Each number is 500 + 50 x the weight over its row's rms, rounded and kept within 0 to 999. Layers, rows and columns count from 0. Numbers have three digits each. The size before them is the row's rms in percent of the matrix's.

# layer 4 MLP up, 1024x256, rms 0.179, rows 0-191, columns 32-63
090:457541504549442509471331496443569562481502460541501376423426505504506523549411487537496462503478
094:438496441490582511441441522633566429590516487500399561441523516568525481545574485554534495537583
100:433491561499482593485491518562451419551409517525482501442558447524532492518547533521511534619383
111:548567509489515487567497430543564477486470565450492477455477531494478495489544496485536513436479
088:531528530551514504498475418452497495452501485509488487499467464550500484506496454604597518533473
106:469543533478507473409459566580451477455555565539478427574463521455512530435518562450510571533542
092:471569503519511481565395491515637537413539544527467401455470477522509455496474457549443432550518
094:492470508519542502583491438478510486511499544501479489604465527510488488363423492510544418467477
101:537545459460383427570444541450530505513524441506488576564437510530529494458532439511428512585539
101:500461545512363419488446491436489549546465501515450509465547473545517533444414594646556532428555
098:489437579448554573466515452565543540473535493514525486564529481485542431442476587425497385476545
098:541548431506530437450443632488528488502478390557541429566548541492581516524543543559503486532483
094:460527475474455521526538525557462474484558412463477501507536504561457523547497496558556507581489
090:454390628483555474642488535491490500476535518524541465466574547493532486543550521454456498396441
106:502556455489443489495475541518492519517500477504458482505499524411386549498526490523574501449528
094:492504453451512442543498561461580426441423470566523458493646557441463440520455437463504498463552
091:538529534509400498515547461430552428438421602512524473560444480586382501529495517502501497534524
100:386568521585463549436483520472585494520562531531553496457483437492463534533471540532427485500691
103:460450465507489425468506509453386597497497419557518428565624436550520467492500455472396550551502
101:456353525501354486455573526425532529496577548451484478496515494485423473530418641483441445514551
098:407531461546451565432534494525388507508486583467535564512472432577459472551533409561476520559485
102:517527531502527479414454539483344517478468465490482436472491433496558616574501503554515482446486
112:460425614569488504591548492473585477466577490589440586573430532561531522465523503422472539441452
102:538509480482449528495535454441519555464520573448554482558457433504408509469576446527532522542513
104:499495419472502480460507563484493496443558473545453416523440544576503400521541446465492535486506
104:468501536537415497441414481472534535469465551466575465520580478530469492467547489448485611510488
101:479504508466489529547545458431357528463508525443452457442518556467495497516548587484448499560520
109:458523431560596524547558510514438574488519487504510455494521518580529613518472497497410459463501
109:398564514511453441574492523478511504417486498495483493565471438500537561545544522461520465569423
107:491540535543472600434563372493506500485555517514438403559446476566580577493474490509499583496434
098:470480509503517497499523412468435583489465523448511545567503541511547546499486468455469461520539
093:582480533539449519521478539573399512473520378534476515456555497535565423493484500427482483491525
098:548555558553526512390443496368464496498427403459464427543480548460577546558524481505491503456607
083:531509562573522489485561456517507558442505522518429557500543433535486494573534507453536499551481
099:526423477461502481448517546471452489518461456451556608531540480558465539466490510451488547534373
101:476489444560558495461420424513553554472523454475519579486500451597559457540430566491566463560559
095:469498509515500592530517477390564571448438479545514440569560510517527528475517511531457465461482
114:499567560482520520520546587564464536528435507497443540514591451508464528513463564550456450432502
096:505472442515434556518452580395492536433566576523542449501512547458488555488448419501427499533536
100:488487500453437482484547430486520531465544462498505511482479467574503503468516438505508529561605
102:420408532512454452531479483420565500488559535513481468480531479523577475559464583466557417525497
105:460484525553528512551516491446536428514422533519616456495528529526420517473435562506563478489515
104:545531418526400514453545385564451497441533489548531414490504586496507517434512476537430478487520
087:450523495503460557437558393466468532307506471497438433496469568532499549448625491553479452499522
099:440478523527517486472585493426553465481520435489512613579446550501572502469468496455530400567561
104:494528544504443514506522467441409453501514478541454452585544506412498482466453494542554525495556
090:521468541561459497472516607514556594477513476522542580502474509516479504421462499458420521487545
092:486406497512448484455574536464505439448472431493500419500504512508444538514504495454527504568536
101:481483487487517446490432504515528523489456447536575498477513470548441410513495486560469531483413
097:516510509532464446457454477486427516512537465578542491545495482530485523440478525540478516489548
101:467508506499499461483513487579515521465500482624512513531444468509447501502528491505532501491427
108:430457498510495549553369496475504490552442582497462538462500523543561325500527554497452482498480
105:507487448546503453597484511577440498518504606494457480545497484546510588596557546497485450477542
079:547566498488455504503520475480562481492362562503465578554525479451457533537546544546470456512367
099:528558569436472583503496489432424505491540528485447553469584544569511464417482559478495540465455
108:462492438518507418543458522481366512469512589519452390454537526497489504512550574468442605516554
107:557454562490448511530519526444450536554481524440423526512547454653553480463538459454485512412506
091:501415548537596402462579535535475505447509434566453592543528470483507461473464524464462518566534
099:453557558442407511581481507443560443522532622595502534458412469531390574538420490411493443592540
098:487442596523393417397459557562467458501549514578497542556505542545410508539488478418511491529399
101:548473559549546566466502529425490535528493453483504450517469504492558424551531537451554526505431
098:495474505507433389447515539513513476490486508492419517533487486556493430526580503470519412485514
095:399547462508472526506472466477539480445464489411489441569515553475494458405486458424486538502584
109:406472451521438551527527541556417570550482564497520580478507465478578531565521441585473398493521
105:503615550695482597489409443430473562531510431567466440419463528529473534507525490505500560479462
106:529536529492449559494451423502431572457532487557428450528536452547484529430514521634406528495482
109:414519532578608531412556636463483429501440548565485555471432477465519436499424528498479533513427
101:468549543545492511524589565490492619490470488379439520442445460582461490565474553525470408463606
100:563489547525493616464491442566520542480529443477505468519502427493543484470473557515551490493583
096:464464519533563370467525514498465544432491502477565457517462427535488515547433436519509688507494
101:449578490403450474447450598555574502464460537483470414514566427423521445467470520563499651529483
105:538492495461542512434472455591443554490455426431466428485506577444536502537517548518578497524501
110:474526574433419507549496443458500550426514494510494500531530520524587490496511444498454488484549
092:395504496504469588510498499490495444435523491403531489460549529440510512510449460593444542533517
105:455489564501510496546448595467503557526531571519494491575483555449529447497507491472468479569550
105:431604551451505472442490499567487473497492469579414528536452536506562471513566546553559616478495
109:469424520515414579459547452495503471477566514458466465504453522583556526501520470441518445394466
090:478480543463502441472425665356527469434517567583533607490522490508462446550627498476541558423539
100:495548577496525489526542515529446443505529584447533526539523514502564485493396461504443509513532
098:480455603455484471445483397457489574447511469490548602483553432522492465525499526506546443525536
094:499543438492461489459517527457455552493549526425492528446428424486564551516524389487483426481574
096:472406550538531592507492429454495495466504510374472481459569494561472509524478495520516429445505
093:517408536419539519476517513456498538460460517466469469509545577493415560442468517533509568475587
104:429569556614495566462443552488464453517521520564544446531510552529521415555489532534552506477541
099:496524503513516440494519461483533488473472490519488548488544493449664516405517474519518469535529
095:476517454453537454503383497403541516531515457502501471508495546515604513537442582467537474505561
093:421468514433523475543504501511599460547480499574516496583476532496500534524521532481485623572478
087:549480524546443508551483521489431457416487513464504618516428522489463498459437474479459523579529
099:498522453544507479474527515668479462475477544513520537565452445476485541460410546617462473566527
104:567506553473507457465504443479498513471526537568540518496516429532592492507586568544463581454524
097:561393462539465423505559447478499407533497465591495452509433498513536557391487449476500501512566
107:515436465525550502494572429521540452560538544523395366593493472588493605532429466473490463482474
094:511549567457501507524479532489473502509511528506543517551488556612396544485567420500457531393486
085:511596539524576492533525495451586441459517522604480481520432540518458521528495430559514439490548
096:455421469522515512548470458504547465553588632511523547493508445549475494547515506449490453551425
107:498480333575450630477530468505462551475489603613522564625478493499537545462541499412441415627419
103:480601566589507494589539455412469482425528516493438428574543407544540527482534483518512597522534
103:442527565440552480469544459408562457446445534479548519554435462467540482523486580408531502564428
097:509490558578457544533590525395463515582562434466498438532519454444567562507561467505486555543503
113:601389563476526416495535428494573475435402584523518495500482540431468592511450541535485472462490
105:530512464502546582489440482510516545457468508441469537538544517530576502546493529412458492512554
093:580583503611478510516475713472509527496448584462453568440484458476515515489472480383498466586546
103:491440519535445622509477491458458472552472474497446499485596474464587527531462607467498525543390
102:516508498478542543478537504447506457484464456570526492487495506546497474504541602526520531566600
099:537589526481542536542529453442418489414498535450504522498536528526549490551565431511524531517429
096:502527473496507497493482457422455474397576441502476492462580511506485475582552486531438408488489
094:504498527513453477469423415412574457462561387489502499547493460539369513500572537564410492553560
089:483433536465477483490439503469495547501480381448479513589522459485504593552426492425550510510432
098:478566486477498563490467495540585485495503514418421484502455522518427478499472598494471443543559
096:525475409415440520457487496494531584431469490559421492479593499533488504512513438497530586477482
107:474503576475541451567460395475464453487438461465525403526516517558470511535488522506415490467516
102:433523509472504464525546514544466552533588465442501518493476500447517499453560532453408482434468
096:537419485450450425478412507566401445465496470454486522554483426449385546518427598537533497489551
103:501517486537534549526527472467496545391528553508542458538480555565545521456483438415431417501472
105:460406529526472515507480473473529601483545535481554486592466535522496573448542501525524440477595
100:493604473473480497543510527588458493505438623525444480521470409568546518469449437468476509516461
107:491531465544549442495541416481530474453515429572463533527463540509468513504607538493442498506454
099:494522482486513456464491441402484467395517571505483486484421569552430541513417504472534519569458
105:506478468459455514515514538460538515439503466548448479484580553517583486421515494467574540541462
093:480438530466470552514527494435582514448435593441491453431550489525473546510485471566452484540549
090:502569492461469486483541504477460516394560442475456514484567533517428502505500470465500443594531
092:423532491561534402480544467498380560377514481591506534517397401487555431487453502474510508486478
083:352445503574402609457559465491462492515421520503564528519497463529491524568506537636456576420417
104:471444448457463475508456439451458569416483523527483573488548544513387513554419504452519578462428
124:450595539481448511439477540559466466498511568443423430484466465528423446485537419509490575452599
095:477524572511529532404418420525517496528490524455453416485432531488522498460504493490592449411519
091:410429475490457594524479493430606532521482468523503486525481490526515555536448481490471543506538
102:488441447434410548486470557421547539425511428532555503473503438558482469482534431456562555508471
101:479516588502572461491472506554431529439492474464526480441490459536504417470532533413438571494551
108:430525525529511543546482484472517523416523453497482479527519540480478514524487440532500416526498
108:533483500425467455481480470443444567508563563440502458475490525526488507508466406501575429465449
113:482559511539458495503509469534577502472475510555409481538461561540493446510494423550529414503395
087:524435581523456547534512510446378479548434510443470528503408522529575603473547610535555408577495
104:476562474498442468507455480504512546456572457430569521546549464455451522574466511592431518513562
091:551506589524447506501493474507603489450381523534514431519559515543400531594396520529515485568427
103:418617542536497483514600550426432607536518506451496451436512532523598505448542483424431527557482
099:475439485539493501528535505514493522466523509531489483561343475484457442429591465451590405542573
097:547627549541469629531482449476466453518450528530460498510398486486482489606464473569509570482426
102:442429505503518428463483477461568495469472518526515544507517537510551528489568520566508472488419
098:476502512448531565381477459500536486483551534530445490543445513528497443479654492476519472470440
101:535517529506527531570509456498596512436511446561565505448554564466452420538484469482587533526468
109:584437469525517547503497453538585515450480387461439458456554496537512532483491524550561538447556
097:431509558500549447447493474510450497446399544511504488487442525523478507555429533477543515611497
102:458347519541585465617500479526400568454520512509550543442539531532507495556433443537545562503483
115:493468461503459539489480523516464419416481425418407499418482549472541580548534500472454530551486
092:504526536547372511464415522533406504473594380652487512463501581577436446495442538488516521513515
094:426526520446604495546441477406528488549505503493526485447550463605496563495596432457446496504520
086:459509398542481616509563429529452496511466410514580498496544545423527507448387474511519450557465
095:496481534511450536537503523528548397492614485570537457479516506525453456572463564501486452507468
103:612538493461549475534494497592464547507448410459553449466487500535464551540545502417433563481490
092:496572544469404558510490548483453491517484592503433482479511567528436536535521500476466591467511
105:571533514376469402458549494533523539404455553499496571479516485556532477479403482487457592491464
096:525589556494356512556433623435523493423529567497497534555556506490497500536443553446517455559490
115:557584536509347521472483530506492570464519545488423554439504499502511529523517573442564536543490
099:568575558598458488479516533564452519448492574535620504470480493545403553538479549476469596504500
101:486491555463460425506455542552525519518564537487446576477568508507538462531465454543504493453450
102:475482569533419479547486548507563441440538465602551492532496566402527417493448473509483512523536
092:547435527447468480539646410437490502609480566445531498494515454603566471468528466552538493498469
096:608548452539555451587549453472392476460451615445473492528532487475424466488492636505478456454482
105:594533548486515519525515480484526476450464476503517481527429502464634581488553456478522576486475
103:441485474462489514570478514539454460529528471417524542504531573477618488456490414508527536439542
106:473498560416448453441478602524562453451583469511508534450479531541496453468503449480551569533493
095:461456523473561444574379409590447514538569443523524432539438485444467465562389464501443445564521
098:551485534481509527566520417470542402474446506606526506464488511392477488481594496443517480503560
094:509513572483513448545575451483526547514450568531476507496561462496531533476600560486507542486523
108:504496538530455510524478469562613593370459565513448533425430510469512470533569577560543551520504
090:427482530585582476511553493510587440409486516487450473501474522574422443489458523462503402539407
095:501492471497488491514497562427414542499470486505462424471489527494562553458533580473550521548508
091:496490531450554544515511507488572472557422458460526479541545498484399643520567577507453488503541
100:452541536558509439517586545517567461526550496438482443506474515541481509568348563552518499522589
106:463522432629543476543442527547446596519606548489516524489459494538450496468435432476581492570522
096:425521438483557569534566536458565522409452520450480450495496526519438452477581581475462484525520
102:497478531451506541463548520442530500533500447566466465531494532526414527445518512510544556440506
096:419389598524572524479539529474494586522548439508491487454518458484443472593531645488445551411471
097:450444463483494589509449555447472580444409481553532475453545504580605459506485345494482503508390
087:449409553523463504517520530480420517480422484484537519482568572649528400511544410517666446570409
100:374544410499504509516431457510352570494497509455545427471499599493396472436490508553510564556553
119:542447471552515593472488489438468486447506411463502482510502452553468432475463517548514472509478
096:572478507448511582494522380529494562490488552575474440586416492498601484485446517456521557542497
098:581512464414532574468551555538479525545482530493545512542495502442510595522493466484427498468450
108:537488502483545534544547444425548438496494547544578490491579451506514484477416455476486493538418
109:433555470466554395476488428477545503472571489568478441527502472484473472639518488585429524508499
103:483529506516513564482530495438477525552404416522586441509530413496585481423547608467529628545511
094:449546578444538482432443497506499545568515429526435493557617424547512577559522427458428560552535
090:444504535535517488504501502434496458498479508547464489508533539443480550480604545535517427431443
097:539482441566595530487466528473521494583472539487537472566581503499499429535482480524471537464537
097:550499580508615452451486508514472542500506511456544486492512420549418556558409529459486506562427
091:418477419519467625460442401491405464407545415516508490518487451451414482474418567544604479491524
089:520571524453543574515494536454429454530511529584445506498467591543499487520524502524502494505508
102:529427562539447572497467489636421547483557678518473454520417504462408476484588521411496487471480
091:442508484578545507473481639462464466529446502441472532484476465574531509522524482465388568449423
105:574499503533515459443533455430476448460444458536523412493484400523460494539517527494339444523437